{
  "n_layer": 9,
  "d_model": 256,
  "n_kv_head": 4,
  "norm": "rmsnorm",
  "tie_embeddings": false,
  "parallel_block": false,
  "init_std_up": 0.0393,
  "init_std_down": 0.00828,
  "lr": 0.00527,
  "warmup_steps": 0,
  "decay_fraction": 1.0,
  "decay_shape": "cos",
  "batch_tokens": 32768,
  "seq_len": 384,
  "dataset": "wikipedia_en"
}
Each number is 128 + 32 x the weight over its row's rms, rounded and kept within 0 to 255. Layers, rows and columns count from 0. The size above them is the row's rms in percent of the matrix's.

# layer 2 MLP up, 320x256, rms 0.161, rows 292-300, columns 0-127
size [102  90 102 101  90  93  92  88 101]
[[170 105 121 152 138 134 115 117 100 117 106  98 117 114 131 143  94 139 162 110 128 110  41 119 147 119 109 111 154 151 113 101 139 148 144 108 179 109 127  92  85 178 126 124 135 113 126 194 131 120 155 128 125 112  53 156 141  77 126 118 133 109 110  87 106  92 167  59  87 139 101 122 110 103 159  78  89 103 125 155 112  71 129 110  61  99 179 112 160  74 182 123 147 191 126  88 108 120 163 127 163  59 187  66 132 149 121 126 146 104 137 131 110 169 152  80 119 127 173  86 106 134 168 149 116 129  99 116]
 [162 167 135 135 101 152 116 114 110 105 182  45 156  91 132 161 124 112 125  69 145 118 128 158 136 162  98 156 145 149 122 139 128 155 117 102 134 179 171 126 119 133 164 134  82 150 163  80 183 159  97 139 129 121 114 152 154 133 164 133  44  65 156 173 125  66 119 117  92 142 144 190  96 125 140 145  80 142 131 147 166 135 154 145  79  83  63 110  62 122 133 105 140  92 147 136 126 170 180 124 102 168 119 178 115 207 137 138 185 103 115  96 104 177 133 169 137 124 197  96  84 107 105 183 118 179 119 157]
 [140 146 120 147 166 124  76  43  74 147  84 157  87 156 132 126  91 130 151 119 148  39 156 116 180 146 147 133 132 156 112 158 113  77 123 103  59 134 138 124  69 113 153 155 187  86 134 168  95 108 100 114  69  86 162  99 151 121 110 166 127  72  64  93  92 153 170 154 110 141 177  76 137 159 122  93  50 111 110 166 119 124 161 158  67 166 161 150 160  88 180 149 106 164 131 136 135 134 124 135 199 139 116 105 152 146 123 141 105  81 152 165 119 109 121 111 163  83  97 119 109  79 178 142 136 140 188 145]
 [118 107 139 132 163 136 133 111 135 103 149 133  91  60  93 160 127 125 127 103 134 105 145 121 144 126 139 136  77 108 146 151 172 184 102  98 164 135 101 150  73  95 166 149 143 137 127 141 115 127 134 114  87 154  88 127  95 109 113 194 109 106 108  73  95 160 148 105 113 158 153  72 186 164 156 134 140 144 138  86 117 153  65 144 104 143 157 130 167 138 115  98  98 158  85  99 108  98  53 170 107 112 123 146 123  74 110 158  92 148 195 125 126 101 142 120  50 125 134  85  97 138 168 133 183 152 166 161]
 [144 143 112 203 182 127 123 192 182  99 115  96 123  59 103 135  90 174 125 133 108 105 154 137  78 164 155 132 114 204 119 142 106 167 165 174 116 158 106 157 130  81 139  64 164 182 125 158  42 132 152 111 101 147  68  85  93 120 145 153 127 146 168 207 148 143 130  65 143  93  57 110 145 145 106 136 113  97 106 128 178  63  58  86 169 133 151 125 122 169  99 134 111 103 144 140 145 121 126 153 129 140 104 121 129 150 160 143 128 145 173  56 197 103  82 152 169 171 108 109 153 139 153 149 136 107  84 166]
 [142 161  93 134 135 106 208 120 135 148 105 155 141 140 202 119 185 162 126 147 100 156 118 177 156 122 193 157 169 128  99  98 151 108  96 180 119  19 103 134 141 191  64  70 173 176  94 162 170 100 157  86 131 164 118 128 169 110 157 132 124 129 159 121 163 118 117 150 140 141 103 136  97 115 146 157 143  74 136  97 104 143  52  49 183 139 125 209 160 119 139  69 126 132 149 119 109 132 112 157 152 148 176 153 144  61 112 142 114  85 153 168 149 105 141 126  92 138 196 111 141 124 145 110 148 183 145 129]
 [104 158  94  49  93 122 139  72 153  78 163 140 173 122 128 164  96 107 108 135 155 146 145 100 116 151 119  69 123 112 166  97 124 140  88 148 112 208 104 133 160 106 186 122 149 136  83 138 118 165 141 139  80  88 135 124 170 185 133 166 141 146 199 123 168 152 103 121 154 121 153 127 124 191 140 121 128 107  92 132 110 160  99 109 104 112  90 147 131  87 133 183 115  75 159 173 139  81 137 126 156 144 144 124 179 188 223 158 123 154 108 110 174 202 115 144 157 129  77 103  79  60 161  95 121 139 120 130]
 [125 174 125 141 139 106  68 109 111 205 151 110 158 112  82 143 105 100 154 106 120 125 148 148 148 117 106  83 172 130 162 109 112 117 119  98 141 122 176 234 160 150 102  78 120 172 142 117 153 130 112 142  98 103 169 140  81 159  80 110 168 130 146 100 114 151 175 118  88 103 160  85 127 138 140 103  81 128  92  95 141 101 172 168  80 128 148 136 185 102 143 162 128 113  71 119 116  97 189 104 181 134 145 121 178 133 132 158  37 117 170 102  99 108 157 158 181 114 119 117 125 151  94 169 111 141 165  79]
 [111 106 168 180 113  91 181 130 162 126 161 160 117 138 156 117 128  73 105 127 116 146 103 115 138 128 172 154 144 166 146  73  98 183 148  97  92 190 112 106 146 159 134 152 100 133 176 105 120 104 100 133 170 158 134 156 173 118 173  79  87 157 112 158 149 131 137 101  95  85 140 172 131 167 118 115 116 134 170 148 100 138  84  86  80  91  97 113 125 162 132 124 166 102 190 169 144 154  25 141 105 113 123 216  92 179 122 180  97 152 138 118 141 136 148 111 103 106 163  82 151 117 144 137 135  70  90 115]]
# layer 2 MLP down (transposed), 320x256, rms 0.146, rows 292-299, columns 0-127
size [101  96 102  95  95  94  98  96]
[[ 85 146 148 152  79  51  82 104 101 129 163 118 173  45  55 118  97  97 128 114  83  90 136 169 166 116 153 119 169 155 104 125 121 112  78 145 152 123 147  96 115 132 153 129  92 109 179 135 155 105 120 158 170 137  62 124 115 107 134 135 127 120 186  84  90 122 133 128 142 149 101 131 155 122 153 140 118 126 104  98 147 121 176  72 167 113 188 180 197  90  79 112 133 102 170 151  74 183  95 167 128  98  89  73 117  73 100 126 144 109 161 159  77 209 110  79 115 137 146 113 105  97 162 116 110 189 126 141]
 [178 110 203 163 139 172 138 119 115 111 130 118 158  77 145 145 158  60 117 156 104 129 174 165  55 156 105 127  96 105 155 113 162 147 133 151 120 121 137 158 113  84 159 107 115 141 166  81 113 173 146 122 159  60  50 171 118 103 172 122 202 111 160 135 151 169 135 133 184 162 108 207  89 152 148  79 111 142 130 148 138 106 193 117 145  92 139 158 167 143 139  79 141  89 142 137  93 172 115  90  89 199 176 103 167 139  91  90 164 119 110 137 188 121 129 124 164 104 137 185 119 115  86 191 120 143 169 113]
 [152 123 133 143 160 143 126 142 153 172  97 157  79 153 145 108 131 136 150 146 119 110 163 144 121 164 105 134 118 140 168  77 143 119 101 124 139 134  90 157 115 156 166 135 173 114  82 132 122 215 130 110 148 131 136 116 137 135 123 162 155 130 197 106  96  96  95 161  88 183  94  92 152 131 102 140 131 161 153 194  98 115 118 151 165 109  49 134 125 105 118 110 136 135 136  95 119  98 116 154  96 204 101 117 125 125 177 119  95 220 160 184 114 132 142 146 145 136 171 162 108 120 121 122 206  32  68 156]
 [191 183 161  77 114 117 139 138 127 152 191 126 138 160 123 104 165  52 160 135 149 143 145  61  87  69 152 116 117  75  99 155  68  72 171 136 139 137 176 170  78 130 110 161 130 183 104 124 107 150 146 141 114 152 140 146  55 144 104 111 122 155 145 115 164 112 105  95 111  78 150 129 175 177 110  92 144 181 149  99 128 140 126 130 159 148 127 113 138 120  59 112 150 141 127 135 128 115 117 177 152 103 144 145  79 113 108 136 110 160 120 157  84 167 124 117 164 133 176 134 142 107 147 133 121 141 103 112]
 [173 107 175 125  69 128 105  32 122 127 118 164 152 111 140 137  84 171 128 134  70  44 112 153 112 131 148  78 102  62 131 160 138  94 118 115  82 131 148 143  88  72 138 108 137 102 178 150 144  86 152 169 148  76 141 120 181 154 178 118 127  88 143  81  93  89 209 146 118 126 141 119 147 112 179  94 119 169 156 113 166  60 155  67  91  93 100 129  89 137 110  77  93 148  87 109 103 110 165 104 136  91 148 136 103 128 143 124 178 118 138 103 153 126 154 135 102  96 138 123  92 108 153 166 143 110 120  84]
 [124  93 107 147  90 118 141 152 151 114 107 186 113  99  90 173  77 106 121 166 108 141 139 111 119 137 158 152 227 159 145 196 123 186  76 178 118 115 102 124 176 137 152  78 122 150 100 132 144 132 135  66 106 135 166 139 137 159 120 108 128 114 137 116 145  99  87 145  73 111 146  89 126 150 135 128 102  84 187 121  74 124 116 167 146 124 116 149 145  98 166 118 127 141 139 164 123 119  93 149 115 104 159 128 150  86 124 100 116 180 115 137 145 108 122 163  87 180 173 100 151 131 114 108  88 145 150 125]
 [164 129 181  61 126 103 153 133 175 118  61 138 156  78 142 161 148 109 171 100 108 220 138  63 144 191 124 147 175 148 194 142 106 130 100 149 113  60 122 110 139  95  74 140 165 156 115 149 104 144 107 150 162 106 128 107 133  70 110 132 161 138 117 110 133 160 102 146  76 121 203 107  80 184  80 176  87 137 126 158 122 219 126 135 172 148 125 136 154 175 101 128 126 140 159 125 157 100 148 139 215 148 122 140  95  99 164 101 156 138 170 157 158 102  65 101 169 142 127 105 113 106 144 122 115 118 149  66]
 [157 119 125 123 128  75 101 103  73 110 156 106  91 149 152 119 187 154 140 163 104 183 125 165 162 159  48 168 149 176  96 113 105 122 110 159 123  92 110 127 154  52  84 104 189  99 129 134  52 106 140  82 110 105  97 146 148  69 122 138  73 183 173 139 132 145 192 178 129 101 138 153 126 115  90 147 147  73 114 141 148 157 142  56 123 109 193  97 133 193 149 161  83 152 115 120 111 140 146 189 127  97  97  99 162  73 160  68 140 116  96 174  90 123 111 145 114  98 112 143  90 124 108 153 129  97 137  80]]
# layer 2 MLP gate, 320x256, rms 0.159, rows 293-300, columns 0-127
size [ 96 100  95  97  89  89  91  93]
[[120 139  76 117 167 102 140 154 179 160  87  93 142 185  98 158 175 155  94 104 108 128 131  76 153 183  85 135  70 178  57 134  96  96 176  99 159 124 154 108 158  80 142  93 143  79 114 137 122 119 168 131 114 128 116  74 145 138  53 108 137 146 113  94 190 152 152 158 138 175  91 114 164 144 162  67 126  95 147 137 127 152 152 179 107 139 145 158 128 121  99 169 176 131 119 102 103 105 159  47 166 113 126 126  73  64 141 135  87 143 156 152  81 100 104 135 183 111 107 119 211 107 147 112 154 104 197 118]
 [112 132 186 190 113  97 110  91  58 118 107 151 121 114 108  85 140 149 124 151 133 148  97 113 152 146 153 121 174 166  86 116 190 100 177 127 142 175  81  96 137  88 117 203 147  74 169 122  79  81 157 141  74  65 157 133  89 152 140 146 196 113 109 133  69 109 165  72 164 104 116 126 107 147 135 130  95 171 110 148 145 107  72 140 156 129 141 157 153 136 146 156 146 150 100 135 119  99 188 152 121 140 113  85 143  71 111 153  94 114 158 120  97  95 106 138  92  91  83  98 158 129 144 108 119 132 150 132]
 [113 186 164 105 144 151  86 130 116 109 149 118 176  54  64 139 143 113 158 103 104 114 166 112 111 103 159 206 104 123 154  93 172 136 132 133 161  86 136 156 139 161 156 115 175 108 120 169  88 177 138 156 105 167 100 150 142  96 131 120 139  63 137 116  85  98 166  89  90 118 116  93 149 158  78 125 143 195  97  66  37 147 118 130 102 101  84 109 132 173 148 127 156 167 150 106 118 153  99 160 115 105 117 123  54 103 148  91  92 170 172 162 133 200 109 121 100 142 108  84  93 116 145 142 163 158 117  81]
 [ 85 152 153 124  94 138 114  84  55 165 116 121 153 163 105  96 128  92 145 158 207 179 100  86 139 112 133 208 110 127 123 144 170 143 142 137 144 126 160 146 137 144 166 196  44 104 107  82 171  97 140 196  90  80 176 159 117 114  98 127 130 138 130  79 143 150 103 187  95 131 136 154  91 163 137 142 138 140 144 119 104 208 178 156  91 134 132 145 141  99  91 156 187 136 139 155 164 173 127 113 140 132 137 133 157 132  87 185 157 123  86 148 100 186 105  94 101 114 146 145 131 118 125  99  81 116  90  76]
 [139  73 135  62  90 164 163 171  83 134 103  89 116 124 172 163 124 135  78 109 117  97 137 121 109 165 143 100  82  73 150 157 153 163  92 100 136  98 131 133 122 155 140 133  75  83 125 121 167 123 119 124 115 176 142 111 168  68 129 131  77 167  49  88 183  91  91 120 121 119 119 138 156 145 104 137 136  53 174 111 107 136 138 140 129 120 136 113 146 168 185 109  94 108 131 130  71 108 109  68 119 174 134 137 108 107 126 103 125  91 115 125 174 146 167  96 147  87 140 122 121 147 116 130 103 111  87 101]
 [137 146 125  90 193  83 169 142 116  91 103 132 174 152 184 154  99 103  73 103 153 148 124  76 168 126 125 111 106 135 158 136 125 158 117  99 164 132 133  96 209  91 149 132 156 177 112 149  76 165 119 145  72 136 144 117 108 139 137 210 129  94 168  82 154 187 121  88 179  84 145 149 120 168 124 143 145 194  86 187 149 196 116 104 148  62 134 128 123  94 144 131 126 126 174 146 116 114 131 127 149 112 136 175 143 153 152 152 130 140 175 141 179 112  87 153 134 136  42 115 123  98 124  84 126 112 118 124]
 [131 137  92 102 160 135 191 129 127  94  72 128 129  96  94 136  93 110 117  98 100  82 140  86 117 134  56 158 136 108 161 119  78 153 160 109 107 113 142  95 135 192 150 127 175 150 134 130 150 111 183 142  95 107 145 133 141 142 142 160 113 145 161 133 126  66 106 112 120 103 138  99 105 106  65 139 165 123 172 111 148 112 136 185 123  78  93 129 128 135  86  91 127 120 162 106 102 153 113 106 135 139 215 149  44 182 156 162 183 152 107 162 170 169 118 155  51 113 161 112 181  97 119  63 120 134 148 141]
 [164 136 112 154  81  96 159  82 187 169 130 139  97 127 142 111 164 152 162 141  62  43 201 139  79 113  94 127 133 139  94  83 149 144 142 130 159 178  90  85 157 122 136 127 128 175  85 122  84 106 151 145 173 152 102 135 162 105 198 167 133 151  83 223 133 130 120  63 119 139 157 105 146  84  72 125 144  71 129 142 112 155 173 157 115  41 110 121 122 112 122 142 166 151 156 182 133  94  77 119 108 110 186 138  94 113 104 160 113 119 170 145 153  96 107 130 118 130 148 101 130 144 136 156 137 160 181 106]]